Each number is 128 + 32 x the weight over its row's rms, rounded and kept within 0 to 255. Layers, rows and columns count from 0. Numbers have three digits each. The size before them is the row's rms in percent of the matrix's.

# o: layer 5 attention output (transposed), 256x256, rms 0.0458, rows 190-225, columns 128-191
# v: layer 5 attention value, 256x256, rms 0.0369, rows 191-226, columns 128-191
# q: layer 5 attention query, 256x256, rms 0.037, rows 192-255, columns 128-191
# k: layer 5 attention key, 256x256, rms 0.0368, rows 192-255, columns 128-191
o190 090:095114076124156139119112162137107145156137105106051093122081143078082131074140117140140156141081134111078166105185154170049160083126160053062097185096113146156115146136170121157124190139160123
v191 098:122083160122163133141141116069112128115136146150138142131160103128140134149143101165127115112094088106079087099129161139132121147121062173143175156149139146117142121111140125088106089151102116
o191 099:111100122134128099191093124125181134129150087144156162158131107132106128121143139146144083106129089160102169113140146125099126070121066042093151163140185121083132167166127062199136141092144131
q192 103:163146151165131146130155128162034109109110109122133121125122127152159156144094165110133131096135109113121118059208146128093079146123146176132143143128165157102059189164065116137155139092143159
k192 091:100115107130169171137098106046168105101143101100146091095110096117110143081144059137103101171130149098125168156096163195167156099130131134130079104142110136089168089137090058134104126129172147
q193 102:143130158172141114194120154129081159142140093141162131125155099194125082127129098128158114098179111095141070109173195134112073168130061145090177120125158112105106150133091136127089122112134151
k193 091:107065119119145164148138118116140131103092087144144103100095111076155160132166132153105134136128099133135128122147135196128118116158123118086094098167161097159112160117062203132136128122174158
q194 083:115106120083122084065107123100143166148151133117172075165124123082086089157137076121135068119104151085096196149072097144164136091153106150090142128118063142159150098132146170102152094189101150
k194 079:169107234199125072154105143196144172108122130154125149136154133131106160085150182150115130124080113137125125077113136100150125150068094117092139134129139193081121152090174095116173204074123156
q195 095:159106083126100091099125112068199150123107141158065171145137153056122203163143135099054137150106131157186108144095077118166170134096155115186104070147117115109139077139176116151193113094117150
k195 084:141187141197131166129107126109130115148121116106127135172177123122179129161153077135209118082128148123114155132139113088134217107102068120143184186089095180183126086158152121153114101117085098
q196 084:129159132080122135062103150125102079117156144132073156127084093153175141163112132109135119115114096154114154098152119101160101107179106138127133186140148115135176158119147135150103119079168117
k196 095:204147171238126157125115083136145095130134158122120078151113109135060123107089159140142169123101156133085124077091184115173163128090112119133098120111151164148096167156121108126148180109152134
q197 090:124147078120112120079145164090077061100169146136108140175038159143123124155155123100142131107109112144067113124146136112169089119188156140117136180107106099150148142097197091102109176109099126
k197 095:161124173236129209133133092124118174150123141130088122120107070163090104168147080175139175116128130085068145092103157126079164138148119137141102113130128149095109171156107186129169131136163108
q198 095:155129158128163152211084056086171177108094107089138129125130170125110077076124121139128144156176096055144156108101141126141156151092130158130143074122111122117171117149110123117102108055119134
k198 095:107077083150134167114146156198171117086108121127115146115132068105073108101125150109166142082066196122114095101142111111177116095181126108132121199158113131124112200137127117144114125127091143
q199 091:111055163131063190109137141139157149107129131187121145164137135093148133130111204120136162138112145131141142136031086071129194113136184126134116137092104113097187198131140097149175130122149089
k199 087:067174089073170160114127119127124079213082142118071173076123120158118113159173111096148118146125142187145128158131137081126146151099101127111155126094128090168134092109154092119107108125086103
q200 103:149105137166086107114139183150120100119135121120120113092095128085128150117177079135099116136084113132162137173098073141126136169153178136097105100081111117150135155122140118096107157107181126
k200 115:209106162179092161161145182187157143116131190136136081169172140126152107152119100120152102119153168161080101134098137094124127149140104102182141149102070136177111067099187144105101108114065146
q201 093:178129144177135171165147093170194135094167127128140140150182160081125115115098145135155155153154162115138116073109188139157171123100132189155145149146122179160170133136098123185129115173160156
k201 102:074110099162108127055137072127133155186104113080138163100157153086121163030122093134113092155049140104146125147100156142093183115156167125087160143148173118162124091169099070123110168133108134
q202 098:162103135162157133154152144192077150139070140148174104074119091115177134113088142145159140110110170109092120129173110149112082190082156099090113139142155144108068114130091173136128117115143096
k202 086:134115168152159122084121122143104093106208091126157114165131124136095129122151087169116136199122143129148164140134110161150124132130154146123052063159142096137170060090131118157096114145137138
q203 092:170165103095116161146087103120098116143128089106147095132167149126117089108073139090170095173155191142153105134151148097113079164108115121093119130167162132086169131111092119153170083134069207
k203 101:096065140075094158127140122075128142138109033129145105118147136203115161098138108119072101141098120078120186111140143229113145104127185112190125130150207159130160108167124080130104174117130119
q204 105:116120107158150094162155083150111138059117140193140114062162116172145143109127146163166143065169084127177112109166106150128115129114141083145146058124134142058086099106147135126157103146165033
k204 103:183141104179148166139117155161137123098134111138208174084107107135136129122180169155172146132107137138143166145077164106140110157124077125063157134107147147066188136136151115145166158136180103
q205 110:120129147135124088143101147150134110175137145148092182193136111068143140086143117143131122131082108151120189144100078149144129073134136141115196151084066111167153114136120113145111113142156050
k205 089:112136131135154083152114191170102109188163213159106109120129146103124101110159132144184162098124110186082125130096113088142131133111122171086135150075062103112116092102110134108103099094107112
q206 120:168170180135131146087125167122132105170156124099144135158160203105122147171103148054098132158063182147120094140111097139119071089115101138081101157115147146179127064094160159154086110118145132
k206 123:125113170100159133142155149120130133145075147182041107202151100142163098166082076122136095084119081038083114091105144110132134115119126127084187088171144098112142151143188150077113143081104177
q207 109:110144152162125164116109213159152084137145138071096115178091092128118103163138151124111117136143163181084175119108147142141123101081118136100152130085114131181140076156092118123080132130170098
k207 101:120155121079122095088103092135164138126106191191105167151119143130126076118100133145146072140129110087077108158140114086135167110151090140153125156130115164092163147111093137091107158133123157
q208 097:131130085126099105127126113155136147214125116105120166129090091126198126134220154109103117160062081102154120177144064160114084156149125118140089155122127110109094067112161174133171117133152081
k208 101:090144158123120129119148160161158114181193103099105137161129090126125162073120133134084105139119154163080137148116145154120159131122140164081144130108086148121166125052037072100127147095126192
q209 102:121118123092111135080118075093130096174156126085163102113150177168107139125165130110129128124092083055147123151155102168099115141054125204135104081190168164158140082077137121146127157149117165
k209 106:152090127126103150164152064121120124140115051137147154092128125159122176141070117090034111120114100080196136121179140214117141111122157131100120122199160158111102149164120073136112119161124156
q210 108:141190172130136158137067140139161182140135163127136150174192150115150096127129152167159085130164171102139109048125183113114167121121133165139105106122139132106096174109150160116135096101070179
k210 113:109129118083086078124117104119072139136091164144091106097186116109076121145117113208197096082132105120079126149141149115146167145122067143150146134107124093099144150114108137118149135108136170
q211 114:081179152137139117112122199102088115198072156118089151161069124042134111095172106121124115112099115186111163108088106130112111102172142126129124123092086073163133101149164141100135159135081105
k211 090:102124128128114114097105150106141128097172176091099149158119138094076133134112135152101124138150152174095100195100127115103144170130061153137144126079054115179127152049070117096146147095185153
q212 110:106134113066118150071140185117149129149138130120145118168135201173106161157119131090112147116141129131091111157166086134124122154106134145206124097139166131093126158100192110135104175102118133
k212 106:137144100104129140146118116112149088124115122098098146070157093078121137141080124071084100152088152180120190127183071124121144120076149153199185148057180097140112115140170098126139146134154136
q213 103:229146142120120108162154090162127119128158155094155147156111125195153158166137115092101211183111109115130171123157151127132072110106123184130144081131158101110137104130119083138096093148212128
k213 091:142142147140148157143164108089108089111133088097172115094074130177149154108155155103097130140114095087134120103196121137135068117117177176150095099170192161152096137164121147131119108109094122
q214 084:104138149173115160139109170093131111140159085150123140100136071147140160103128110106128074127113126077092160106067137132132161127151171092158170097096092065133144110171140129131143111113159112
k214 182:111150098138101092155120172119120155138139232136051150155107113108122116111163110140167146098100145178099147174073082080146137154188092112141157146026044098117134157102136122072131092117097080
q215 115:152189155207153163128121157169101121115140113148088138123141089130099107201109092090134134174106204111117120068136148156141080102101131132116108116100160125148179156133085126146138130134146173
k215 090:128096116135152073076085078073086082074159146147177132106103182137107157122157106090157077165187124094126129160124094134121178138172137114173139163169145179124080072152110105111086091135132168
q216 109:106069172133066112105132104133146137147129165092130139164095134126175170140165133089138158152059085139145078121171095146081088165131136151126092139149105103096099163124156149135110124088122137
k216 111:131126208131092148100130158124164106153155133147092145152092101084140149187135110134099138135145156140133157125207094121141113130143152130104152122093188165091110195095112072112097139139143129
q217 110:103156118144096120124152160130085123164073117143104116145080119122090063071120205162155110104138135151125137106193127122160153122156132052097174098114147182108092158107127112107162158086149145
k217 111:120109091109143164188140142157241145152147138147134115193131067134161139091138186106104080128171165161129134124129108132171121125114067104143154155123134083145152111132108099123167131105112123
q218 110:177159148096122187097113111174163095159166134085127107116161126148118128196082108105150165136118133063101080092109164122215089069101104140123122192126107099160170133155153063135121081110132156
k218 108:075130114110130067141145164152069156131078137175146061172142132121133099143115079150172099104127056087130140162112141115145146117180184117153113147095128161129128076150143144173170107149132147
q219 134:156129145173148076132115085126135201075162180137117147124191129077101163181120093192121112125165123090104117103113166175146151129114157132145125127093103135060144145177103142106137086135123086
k219 121:093126116121125062114117070137124148083131159205192130094155171150169141107116143170136114097161072085148094144081148161121167144099060148095110055183120122106160155167105146122136108116157125
q220 111:175218154176100134149153184143089143191131160133132115089114151125096078153113149112125149117124150155096172164099103116077129146143120147142121152104114130128084166088115146109178063103132079
k220 110:040114087162138094155109133073112127117148095105121136139123092141074162088039167118212111126116159066125175170122153150170154112090083107134125110116124098174163147127050089109149133128108188
q221 126:117172101121154120039127172129128119158157126084149117105134177137051111107139096090124160169154161152138119169146136142167113123156185151170122129092126130177131066151179089113128212156042138
k221 122:136145124063156133140109083081043133138131113091119107110124097128159114116127150061094161070163054139106105108157186164126099102116120129160145128096096135174141118096189120123102120181081107
q222 108:081157144078115162121113148119114105089143158101123203122138067155098101101088144041114125143159162180168142119145121103119113083120142095165131159129117091173206172140189112162093138144123156
k222 106:102131142068156106136101127136125110147135086098096078114125165144094139188136126128153101190125149124107114126120180116133174149141054185141114102167141124183134068094071161169100144159152214
q223 116:107095107111155115156154112179134099111092110127141184060119120117146128089148133126166143155127088151099161108152156095122122105168152161119131140127135139148120093116071088159148127151167069
k223 112:143089123192148142103154138141071146137082110121098151148121112166123085078158192160103228120142107140137154138067101090099098092113189109107154120101108109125103132105144153152175132170109057
q224 093:170125119122120123163114162133123139096155128120173101138114151201086117137120137164135097045119112135071112135137141072136105132134083178070190125117118128095097149087114149085118085119109123
k224 094:098087105145153128153117162114114115156150102090178107122125131070105118120135182144109075151167148143136098123115168207138110148123137136127126155184186099160087140112066208111172148135196150
q225 085:095200071053103137052117139054182152124133145163132121190123151072093110128157104123181121161104151125153128130067165103165124053139103059124156087130118116164177101101162136161130070113111179
k225 094:150087138158102123089128152150108143142133136120112131095079120098085136166122178124132142106178162090096120105169069106108130158083148103113144129103181109158092186159136144101130122075159109
q226 101:148135103132068134129099108090196132127143127140096138180117138037117183100140119122084114157120145097126158175076117161139164098119166116142145095122124090104167126142119090123149129130093119
k226 099:142163136090158091109148157146119128151139184155110125170120121119142112137113121101165152085108137178129112112105149131165161133117066128189086181085099134146160121145202083098157100118042152
q227 091:131128161151102139167116071119144105093130122124125115114120097141121139116081127119114112111141182085116154145166129181159127194113114146114109072167146108088123191119040071167142152110151108
k227 103:099102091081140117119113149080104184151129155096124160065108170103102150141161132093075090154146115143178123172115138188141113156216168163143077160111140060156113114074107144129070115186099160
q228 100:091116125087081111069081127101138145143121140154108106155141157107143182118142135080090085159126125098115162143117109149129161132106163096125118165102097095121228104162171105135126062167125113
k228 088:172167191121122124173203183136114109168102154130102176133088125176089101160129105141162205112125117161134102152147196117142112148154091149165152093102093157122094140112161153132101133103116121
q229 090:115126127085082136078144092135203121125167173154091137130144114093131170139125118148117127180085135128139122199072099127123159119139157129122137137125100098140167136149165112104159067149118121
k229 083:118181142122131113186149180109099103179086136129069148156156150100129095175177126095145157120111137166147147150138120104117140119121120126173169086075029136101161155153152136095139079111036123
q230 096:151124149155117088187134079131086150079130147096141110113149089151094134103083185129113141094154156142087070135138157112104141135065074068119106109164157096144086140120103168147129206124158142
k230 092:112122127105139102137049129101139100080146111103197128128148141063138182087150106127103051086170144127135146151155110152062153155111146138131109117140169119150155129097117139179113158085207120
q231 091:148107134165079141220120035142111175112123131166157108089185130152101141101061116152116157110182155115131140162158092170127132139125131128115090108149118121158114121137080094126113134121117109
k231 092:080097074110094097076071123117113125100090095115182146147101172096129160106120155086096141170148144146158119131088161171128131163130175151111115161195187176101124104107116126182152127135155095
q232 102:090078109074083115113129142125162083097125158156090102116114093095136148147107127153090092104086132125163181167092097148116141094088189131097177119092100127063200174108112143146161114120166132
k232 087:069134082079138126140130135169112130191131178151158159104169182146113102153157100116150108183097161155112065164128134130155111106149137126133129187113070068147080094077187134142115068148057079
q233 108:164156130116107171150121083114112105131163100062112090159145111137123143148093160125171124148146183128130122094161135096155115131094116140125114140180158121132178159127095121147105120069125190
k233 100:097111098101138169073117113111106135154077067156121137142113127150095131100107125165091121138078054070123152103131181177096165159176181085161093112167209173099060101124103090153143143126129109
q234 096:116128123149161116137141181153106051136101126139112149117107099088140140136120134178117083110095107189154155155099139163129136146087135128080130134115125153116034126072142167093165146149177091
k234 102:165161103155125151062109145190160104094137201132123140154161166123087081114143085145164136122145165142137070184114129067105101122146094122084149158066108168140102090100182109087111112100101135
q235 094:106111090106159153145089099123093123108089103096169143088164071159171143117126138121142123157180119125151122154122162095095161206141138126098058073146141130061088084140177147154148157133137108
k235 081:150087106092134212111109136114101152122140106132135141131070127183109164219141090087173097115144159133117144065172104172126128135091095140176132164112099162122169130093147118142105110158094206
q236 109:126182090100156119115115175119165111136138121092152082131143107135071112120122127158168115097167133143138078123117150148119102122181090175142164105107136130168142108090132144126083181160148109
k236 110:119137110076129115082117102144167180092137166114140122099187131117170149098133049125166051113104095094098139104090089091117115134106092058074165111148081093113170148130142162096142134052122072
q237 095:164156130070100097158157102115103209130128147122167135091164171143137134122091202063108139133158170136075130191156113152084136091114119105126149094124162164077130115141122158085164103114089135
k237 113:115101208099138120145149111055088105146103076088160081126091086121145175138055164143073056169118114119110157093145163163114127116078155187121087082180185108110133154122116152177085133122164119
q238 106:158177143125165134135123111051133156174082128104142101134108153073140187152087100095138126142091123148106133077136115145135145141143129123096123121119135110193173136164177085118101103116107174
k238 093:124100198105119141184136130165132108143121151159132135159092107133124118170089050078137059130116101122178107072174064078142105138139163154164110107113133100154085135088110128155105133089144165
q239 111:091126100114139134122117150136127058129093132116146105097082129105063152146105069097105161104140099166145145105111107133179117152078155163135141108112146099190169155154179117147133109183158109
k239 116:157165125040139161163109175109038138149153124109181103137143106143138153144164165133120084197142174162147098130115165202106113161117159136121106147149144143140118086096111142161099144148087148
q240 104:144160109130165166057102070130137145092141130144127117097131165158069148150125100103085129102130129143104044142144177180163087136080185105144148115161176172108139132130131132177114113168150179
k240 095:130108108078114158123097112094093110097101078141206105115160099123163169149136141093149121153162094123129171111168141141142138124143154145112140113223182123067146118140127093134119131118105154
q241 099:143097119147084171190102092137147124152157104129196117099131111119143153127085097068122170160179127133127145068152182137111128180099135121052139126163182123151164107123114073087106156109148185
k241 091:156118131123122183107119159138115108152085059159145109101123121153161125189127133099109136117080109065158162127217111146134076139130176192150097141158177118136065139168141100184104093151076116
q242 111:139123144118131121174105098121166119159123120089125141204136133127121136113114095135114149161119166175120157138098116105140108127127107113045099160115131130242133060091105090129108169149118113
k242 100:139156182048091105169118140179144116186047109132108092142124167153137121188103095159114109064145150153076096121170145084103191130080173125162043156161038127156130109098154192091126124093132131
q243 103:156101141094127116122074106083146118145141124086137142102118141108122208119160092073150140148123103116115142152127120133075161136142135153131178158172140139154104094112129117094140160139107135
k243 129:147078179140121141119121103098155119108137070049164109121126141136138149093074098097049139124122130098139114092159155203107088108067147163135146087168196145120118141135134164158084158113141152
q244 111:153158162102057171100097157090102069175128112091103103148090065100103161177099120145139128187125152108141139140142117054166130127122141175132117140175167132137174151102110072137111156080139229
k244 113:134170119112138160127176118115135126149142074099092119139133146159140065155102108085110126151148151093150118158200107188148040130170147128184160112153166174184105075128159130178091113148122122
q245 106:089077137197112168113100151170097085140097165118107122117100129139123117115145210120091072083130163142154103144115171120125177131154061086131093172136098117086121208165113166133115122097120109
k245 122:120166135118122119134164190167152162131110214146058131167118127113100141141112113169132116081150144205131130194136080123139162136131129121139161138082083112173111160074151078094162118102132096
q246 146:080133152130117103124083175131116167151093185117063169168149131062133147158171133127158110112093137124088142157090090131117172136140144094161158180068101087102130158137180133096102135089045133
k246 083:090155106138126062117113158156155177115138189125075109165167112112109125150129121156097107091170171181109095180055115151158143163104071127129136148089095128125180133114091110092172120076155147
q247 116:045117116187146175149137149173081134121109109159142131153140054088158099064106181136169110107183145160086164136084140122125129114120182055133141153108179133099147162138073124137152122118162073
k247 143:055174123086143100134123148153161130129176172121103097157112128133118090107165139163192088144143126155095130155035105065102170116156105111047133144093112135098174144121138142104196140135133079
q248 118:138133096140162142045132203141128086128166143095121110147096154082126084150110088157122116117132137138124138086121147157167100133150155108129126135115136164168139190183142108141074170144133170
k248 109:118110148133161167230120127131099166140112089107130080126114111129115091128197116055123109119163112117129102167123163092132141104178141092104101091098161130105110130112130116093113132187108095
q249 109:111123174139116090109129103125095200058112156130134105152093129156103122149160133166111162073154087125148098142112125157095098118134096115162148131126106153116088107147148102040094160134119124
k249 103:141098120170108137221062110126165182075118122092115129151120136097138147065093101135122130125199182131152081173155109149148139103079081092090104157158158151084158156189048169106127111091173116
q250 110:110116129210113133067102139131124160015108138120101138151109107058153108060139152159124116148137130175101148076113150174136129154147162112145159133125170108120113176123088131081153154139121098
k250 112:149167096088119143136136056115151177149158160136139112095142134100120101132119206137140074099132091166075113147101112122184146086133062118092084139158129160118159127145088155118184124155199099
q251 102:118134117150108109147134140124117107165062116158133149112077136166145144094152131126120135113093088130146094134116093127110123105135142103137165167108113131178093075123137145123153115154145106
k251 103:113090159185102138126111158153174099115154158098153132162146108104157138064131149155142226193122154142113122131147133085091121175120136126112122135163146107119116135127106160086111143105138060
q252 121:158149152183088157093128157148093148111122142141152140131103086094098052098152150150108094143191110172163149178085114098140195127126148105107084112125121126119060162077150143074134146157143090
k252 119:076159137061138172113105216153147149139162105097129101107105126183162168113127192124164129091132125159120152190107129160085170121121059110150120093122114144110149161171091159110141188155171133
q253 118:145136134164111132160139109123144169128113128196079103088159135105114117150126046164093140088109168078175104128116171122122089113110083172087146119089107103139205166179109177113118060100172154
k253 114:116119096133121060118162151139091103114147128172148149156172125156125095148139104152118131109128117091142138088039162121151128164168126135148125093147111105142094081153158172127152099089149159
q254 106:110153127203083147114135118077172122121117134146122125160096113099120149147151067110088178101147150138109119141121140130095093136115093168070110081114113061177156109104184145078070097079172162
k254 107:114154172093134124160106143182153098121180135172144139136126173138135136188109104079124087115111164129094116136161066173120129152145130169213110102152106104152070159106063122137139185123170176
q255 113:155130153150095144161156108077141147161145080153119154189122118115131144145109101134187141124106083109118173093169104173080079166083085162177151075142143090120188151099147084119119114113168141
k255 115:133156140114116143126114161133120045158173071134105136132091117119110118155183089062093135183090181128174145111129102093110081126211146166147151132102095122169091124203121117130124143157140135
v192 103:141149099070157147107176144159106111195164153040124083137119112100206137101142168106187195119132116109090165160142130115086073121087162133075113125134138099111081165167113139089110187117136085
o192 106:129139137072077094131187067133148099155102151116144189174168085155164112153124125089166062155110171166142122104103088173098136203132118120180128145102047167088183113137123170117130174141143118
v193 103:123163110156191092071086144190150107141185102111138125131077135124073129125087197190088177135141185122141176177142066088130056048170093092164204147153113088158141135103116049145126141113139067
o193 116:142083101114149158109100127065176126142161127130123092131073100099196139187163086166106138120134142074112069131136154113171124098095191095135193110100149138120117126147073128168142154142161137
v194 099:078136144129048135184158135175120123080152111144114177137078119117193107128135115146146058083126126131118148169126092046153184089117160132206077121150131123119127154152144046182158091125118195
o194 103:153086155237124162161098135071124132138198195101061078146122117115115191113126115132165132130115163073127143119145123139116216120113192146129120116129108081199130129212146078138145148121163183
v195 108:133145023154199114121099140111158145160170114043144090114132122134110172095142160146137246094145158145155157174114101171081117115142187080043121101132125097158093072125151149120153151166067094
o195 109:147120075102136102133094155048134140177139102167187135153139168125141181112144151151113056135077126146109121144155097139076137168140098154101133127122154178130109085083111167120110156147128093
v196 098:101167100094170137109150134163106134111111159066120088126177100138083132145138056139070173151163104128146067119136167106127047212139140089148151159130135120084093113155150120148137142119142101
o196 104:188130088117135084116142110177050173066070149119146146098138111135069153157122143122139090127102132092133091143166060185207114140174107159150133173078083122078126132104119126129107140169097170
v197 104:167186044139154184083160143097041133171102110078120074116157119138099090171148123152112179098140082123135140164162110170102119109098179125082102151154139114066124141113109177119203110153099131
o197 110:197145066159109123109155120069096115122091062103066113155109125130137128099125172088139080150071150130114111134153068150136095116138122075146115154081091183105181074187114131156130097168114106
v198 101:110139217087143082154122154145143138092132136139114141118067136145126139178176074153096055156112131140101100106151142081203087169192090176141157110129115163133137143136148105144093092103207150
o198 106:195105162137116162109098151179160134163114127094157174104071107132110133196119096133088152099164135099144180119103115092133162115151130159179136147108137107128123159107087058130159108135030147
v199 096:120119183138168146121142161158164169155106128124128179094114083132104119211172056107058181149094130149101145133147130114196116140168120121164191148114131166151138127091178072108155067109156205
o199 103:157130138207140179152116113123162153089100111108090155104081144152110136155143028169121136163117133053118080111091107096173144105116150141117158108104123110167128087184078106120117038145075121
v200 092:164145142102141081152169113086172138125145155127121164110110132139083075108184172136094125121186169172110144091117138121131047132137133161142140126129136181127161112104172177127121121135152149
o200 092:164131093186156070141100095189109130124154144150147167166146183155101133141115156109130146114154099092076183129093102156145098177126100156166164104141121119176161100105165127162071124162091126
v201 094:144178149150097139095147143111142145172047120147122079142086151075170091179052095167146136079112152126076153075157102090122151063138153118075090139158121148106125136140075168125114084130125074
o201 100:157130086124081074123136114130150112170091053109116092134064126107204085107125138133167176134140144154101186169106108124127116110140182100130154136128168155080144072133160115105161144126053119
v202 100:129150069111161149147124129142135109157210129088132101120203091179180095124134045089154165136120109144080143066104161152103139134099192093033183093122124136174100130182183211098165109173109116
o202 101:187130134159122086118102086092079087115121094129217148114168120138132110105171109170213111153132098170126091143187116121060173136153071121071157187148057167136158084103112157134147091126139088
v203 096:105145099069109138091161127130100105097086119145112158136165130093152173093090172183185050151143164105144065151130099098077182091137134123161072133129113091083143119153135058151134123112142081
o203 098:103130116111117118114148104062134130159185159158055094132128090087142179130101142081181090108058155131191111101149126124074141102112198124136095129142146080063106175062168132127166172118131184
v204 103:110137179109096140143120131121104114148108118147124086151159113105203153185108118078168074155146129123111084066109170060115133189103061098075100103140144121171077161158149175139107117117136107
o204 105:076154170097096129106157081143136102197126120123124142121161140113110150120118159102175111102166165182143203148130111094099145154138133126114064161110149111094080136053126167174155146117058169
v205 090:163155132164222105084095138130147104132176130183109183111123140126104096113138127141141102149167141135147095084113083129155144143147101154151082087126122154119216101078148114152157066160094163
o205 092:137118115186130102161076094111118145129140122147140109118094186124099111161094117115111146102116131144134073129121112156102195101133122126155190065149134150212035100081138089108150143139098104
v206 096:150183069143175142092107134110162133149068106128122053138074159128136145104104133163170182185160144158117114067102152143130128106121152111028111106123146157115167083104056178122141126125103088
o206 100:167129096128087058112111106105144135155101087165086117162099177130101136107139107162129159133102155143092059193123093173083075167139106147140175106096148182123107072068169167096129157178075106
v207 095:135135091167093102177101063096149140065202128150138143118199125143121084117112101061072144101132148147136159119082154128105136137084117157136133078145135073185069139184152160136137076118090137
o207 104:120140135191172146172119170094099090156190079116154107158137147142140133103144144145157134083138093116140181141115163086103157105111108169055139101167121121199126119140129163164130093146128131
v208 090:122072092121042196138111091094114175120102105156119087159116094088108083107121189074108159059091147180070128162181119145096113134072205091085086146137152133058139112084090200095128174126113090
o208 091:068165173124112109144147168091146135113064110107094131204156174145114148130123137077110089159161123165130098131204171171095065162107120122153102102125175167142135145115164141124100108108144120
v209 096:127145139121195161098091104130189128201113128106118195124226160158141100166176074150136178088116169130171113167157188140161111150118068129161197100093109133192142091141097122116135114125132110
o209 098:144116138133182137100174086194156121087070116162147124163122082130168095099085114133161131146076120131130133088095091065174114130159139161137141155112109142158085106136103161071111133150132078
v210 102:141103081129110142162015113104104160121182134128145080099182130172126169158134146104079159104084067119117131154161129170152135143117197115082146132141114105081121124175191161110134112139139095
o210 105:167151120163144112097132216140093113113081117098115143111139079159165130086143191114119117161124091170147150150141164116122117123122071107150129199104143107061119140113095120154178109059111101
v211 096:154124154089094148120148141111151124137073130110128126128107113137165105121141156145189144138133147166068066050140139188102118156094120119117132109144130196144141133080127200112125095123195093
o211 102:106183135114150117111150090162137127134097124108140125146194178094125118166090097076179151170162148191117114139126119140112089171086106157159130132110096167129121124076179154109130136132082134
v212 088:174120135111117130149169115147168117121170163166116098107205140193151091131127098101107123094119105149151164103147172142138129128098092137122204133123150154153134119144134179090114143120111106
o212 097:114162108173162074149135066225121104109096126112147145163192171143152092068186074150172156144126099155112157122095141121125078165101107164151171184113100154151155085138103150149158090129081093
v213 097:151167043127194116101141110107101119097131150088134155093217175113120158151143159126052163201141109142107160153126104161080101165101120114173087122155110127091110145160163131126104178112087088
o213 100:123122121101135130143105163086070138134106130128114149112168141158095115167097215067086050147086119101169118123125079151176136159132058124200135174101113166097132117113104136103077114132144133
v214 092:110119190161124116128162175146152125093147103136135172127134087106169155160122090093126082163134087108149121137121101057168145087153064129097123112120113105142105141117148104139085087113135173
o214 091:147071175135096149188104158151158143200151104162183125103058106126142128133167124147132122109127150148133192109131102064114236096108190127092064137146178106102105161128064117136165151133103114
v215 088:184191110169182140108092134144111118207144136114126172099190144107102096128135101067151132130162127133155106030145153138127153121104128099168094097109114106146131100045148164105143088161132121
o215 088:133094167181125081144138089114098137133077098142151127100123158083110125122089148109131099191102137144134092105126089097094177112165138111097134179141116146146079090122099128095133096166101089
v216 088:187205115210208122082126114126093139173125125117109054115160159111173106107130107151115149099183119116131159054110145137098160162070170141118093049125086142123071114101128194096153092172132139
o216 092:187114144152082044181141118095049151162061120146187140159121150108136071105099146128137129139099141201135123149150040099068117133120131138103141108128112224210103081121115158121143103163122065
v217 101:128134086121177141131163081107079180142148135156115089135181179190133154102116156109173125115162132140110116102139101166074073181086070113084106139153156092136145126183128168120131159142106055
o217 108:119162102072152091122173094123097106143134126130154132137161126099110162112137155120164107146108147183176140171138118167082072151095060136146126157109149145082147064046097114159127115133146148
v218 096:143105154085063169148194078062126134078095144161115133173162140148158112123108118083132090106165076142136111102136208158104185133109157180154095086109117167127149130144124131126115131115112158
o218 101:126149214115142105173160077140055137176090168097071137137173139160100119096079188117147147150128117155148183142140117148085131173109098174105075167134110093199123166121185162079141125115109106
v219 105:169109128135164126168193111207128114145164143189104154109116154156166151070121121141156066122147129091100098121142113139123138117121163147121131142132125129075077158175144132110133146163155101
o219 112:129084163164145070194130122138062133121137122091135141090182109117153158110113136096143169176111140175139120160093162139109155129119096108151140157114132125102178100127116097165132117111155130
v220 096:091091160149103124135144162154167129110104140108128154131059152129131140109085092254096115185083138114097112123111173105158157135126166224157158135108115149116138134135079087139085165077161121
o220 093:128122088074114186135120199131165131099141173102073127132132101165121120169130122118087163106172123078113162167079166100199108126136085113127107083120116075103153188127163083120143179112106169
v221 098:129108099115121105154103114122112114091149136202145121110146103160127132101160124116183148165147117140165151144139129121129188127116134136121151079104145164130173094082135097121105048129130125
o221 096:099157106126120119123085155133132120158150119171113128154150196139105093127161110130116137101134142151160090128107144148102090191119124152151170130184122108222056144101162165116094122059156156
v222 100:119072150177132107131097108124175122098160087108140169110124136083056130085167152099035165109149156119127122235106088126112093117148090148150121118147114107090109104085140076120106123121119155
o222 106:130058149138135131167089200073129128193181089140155110169050152157130140149113147148069142110125140101129138153139164126143145112101107163079104034135192149183132144156108124123070100140160121
v223 100:104129131113107138185096121120084110095171122157123116139191125140150102168081075100121131201113125130085148107113109062141113177123036114121117130106095086162171153125154124139107137093088160
o223 110:107086172149103129149108137098149117133125110103146186081076176128098109175173115094143102112131125130150076116176138145193111105114100173141114150047116059161177136137145110152114124147125187
v224 093:116122060093088172136173143153139110133183114098124103133130083098124131164104138085110136132107107118092101141138106179072096166121178087143075179151114123063112165138206117136145119137116127
o224 095:133150141166122144116121165115081121101177106083099116134168119130121136150134155087122058090134181121124098157152177203138138123141121102107088110120101129073189172164152109156076084120135149
v225 100:139149116041094153193124140153113091109186138142109167105162176138139071124156128144174131182115158093125055150143138084110118159127068123145103146125137099160106118139109126130110159105167115
o225 109:066112171157114150127125100155138120140127167120166146091190132136079152173096097046127106121130134119132080065138127110224130133111124170184101195117053080108151152111152108129090180118132141
v226 086:147106119106157131125164138089154092119080132172125150118123176099106131128115178145145138111192169080171124166137077149132169059117134178167137107122110157119167137145102178109120140155069078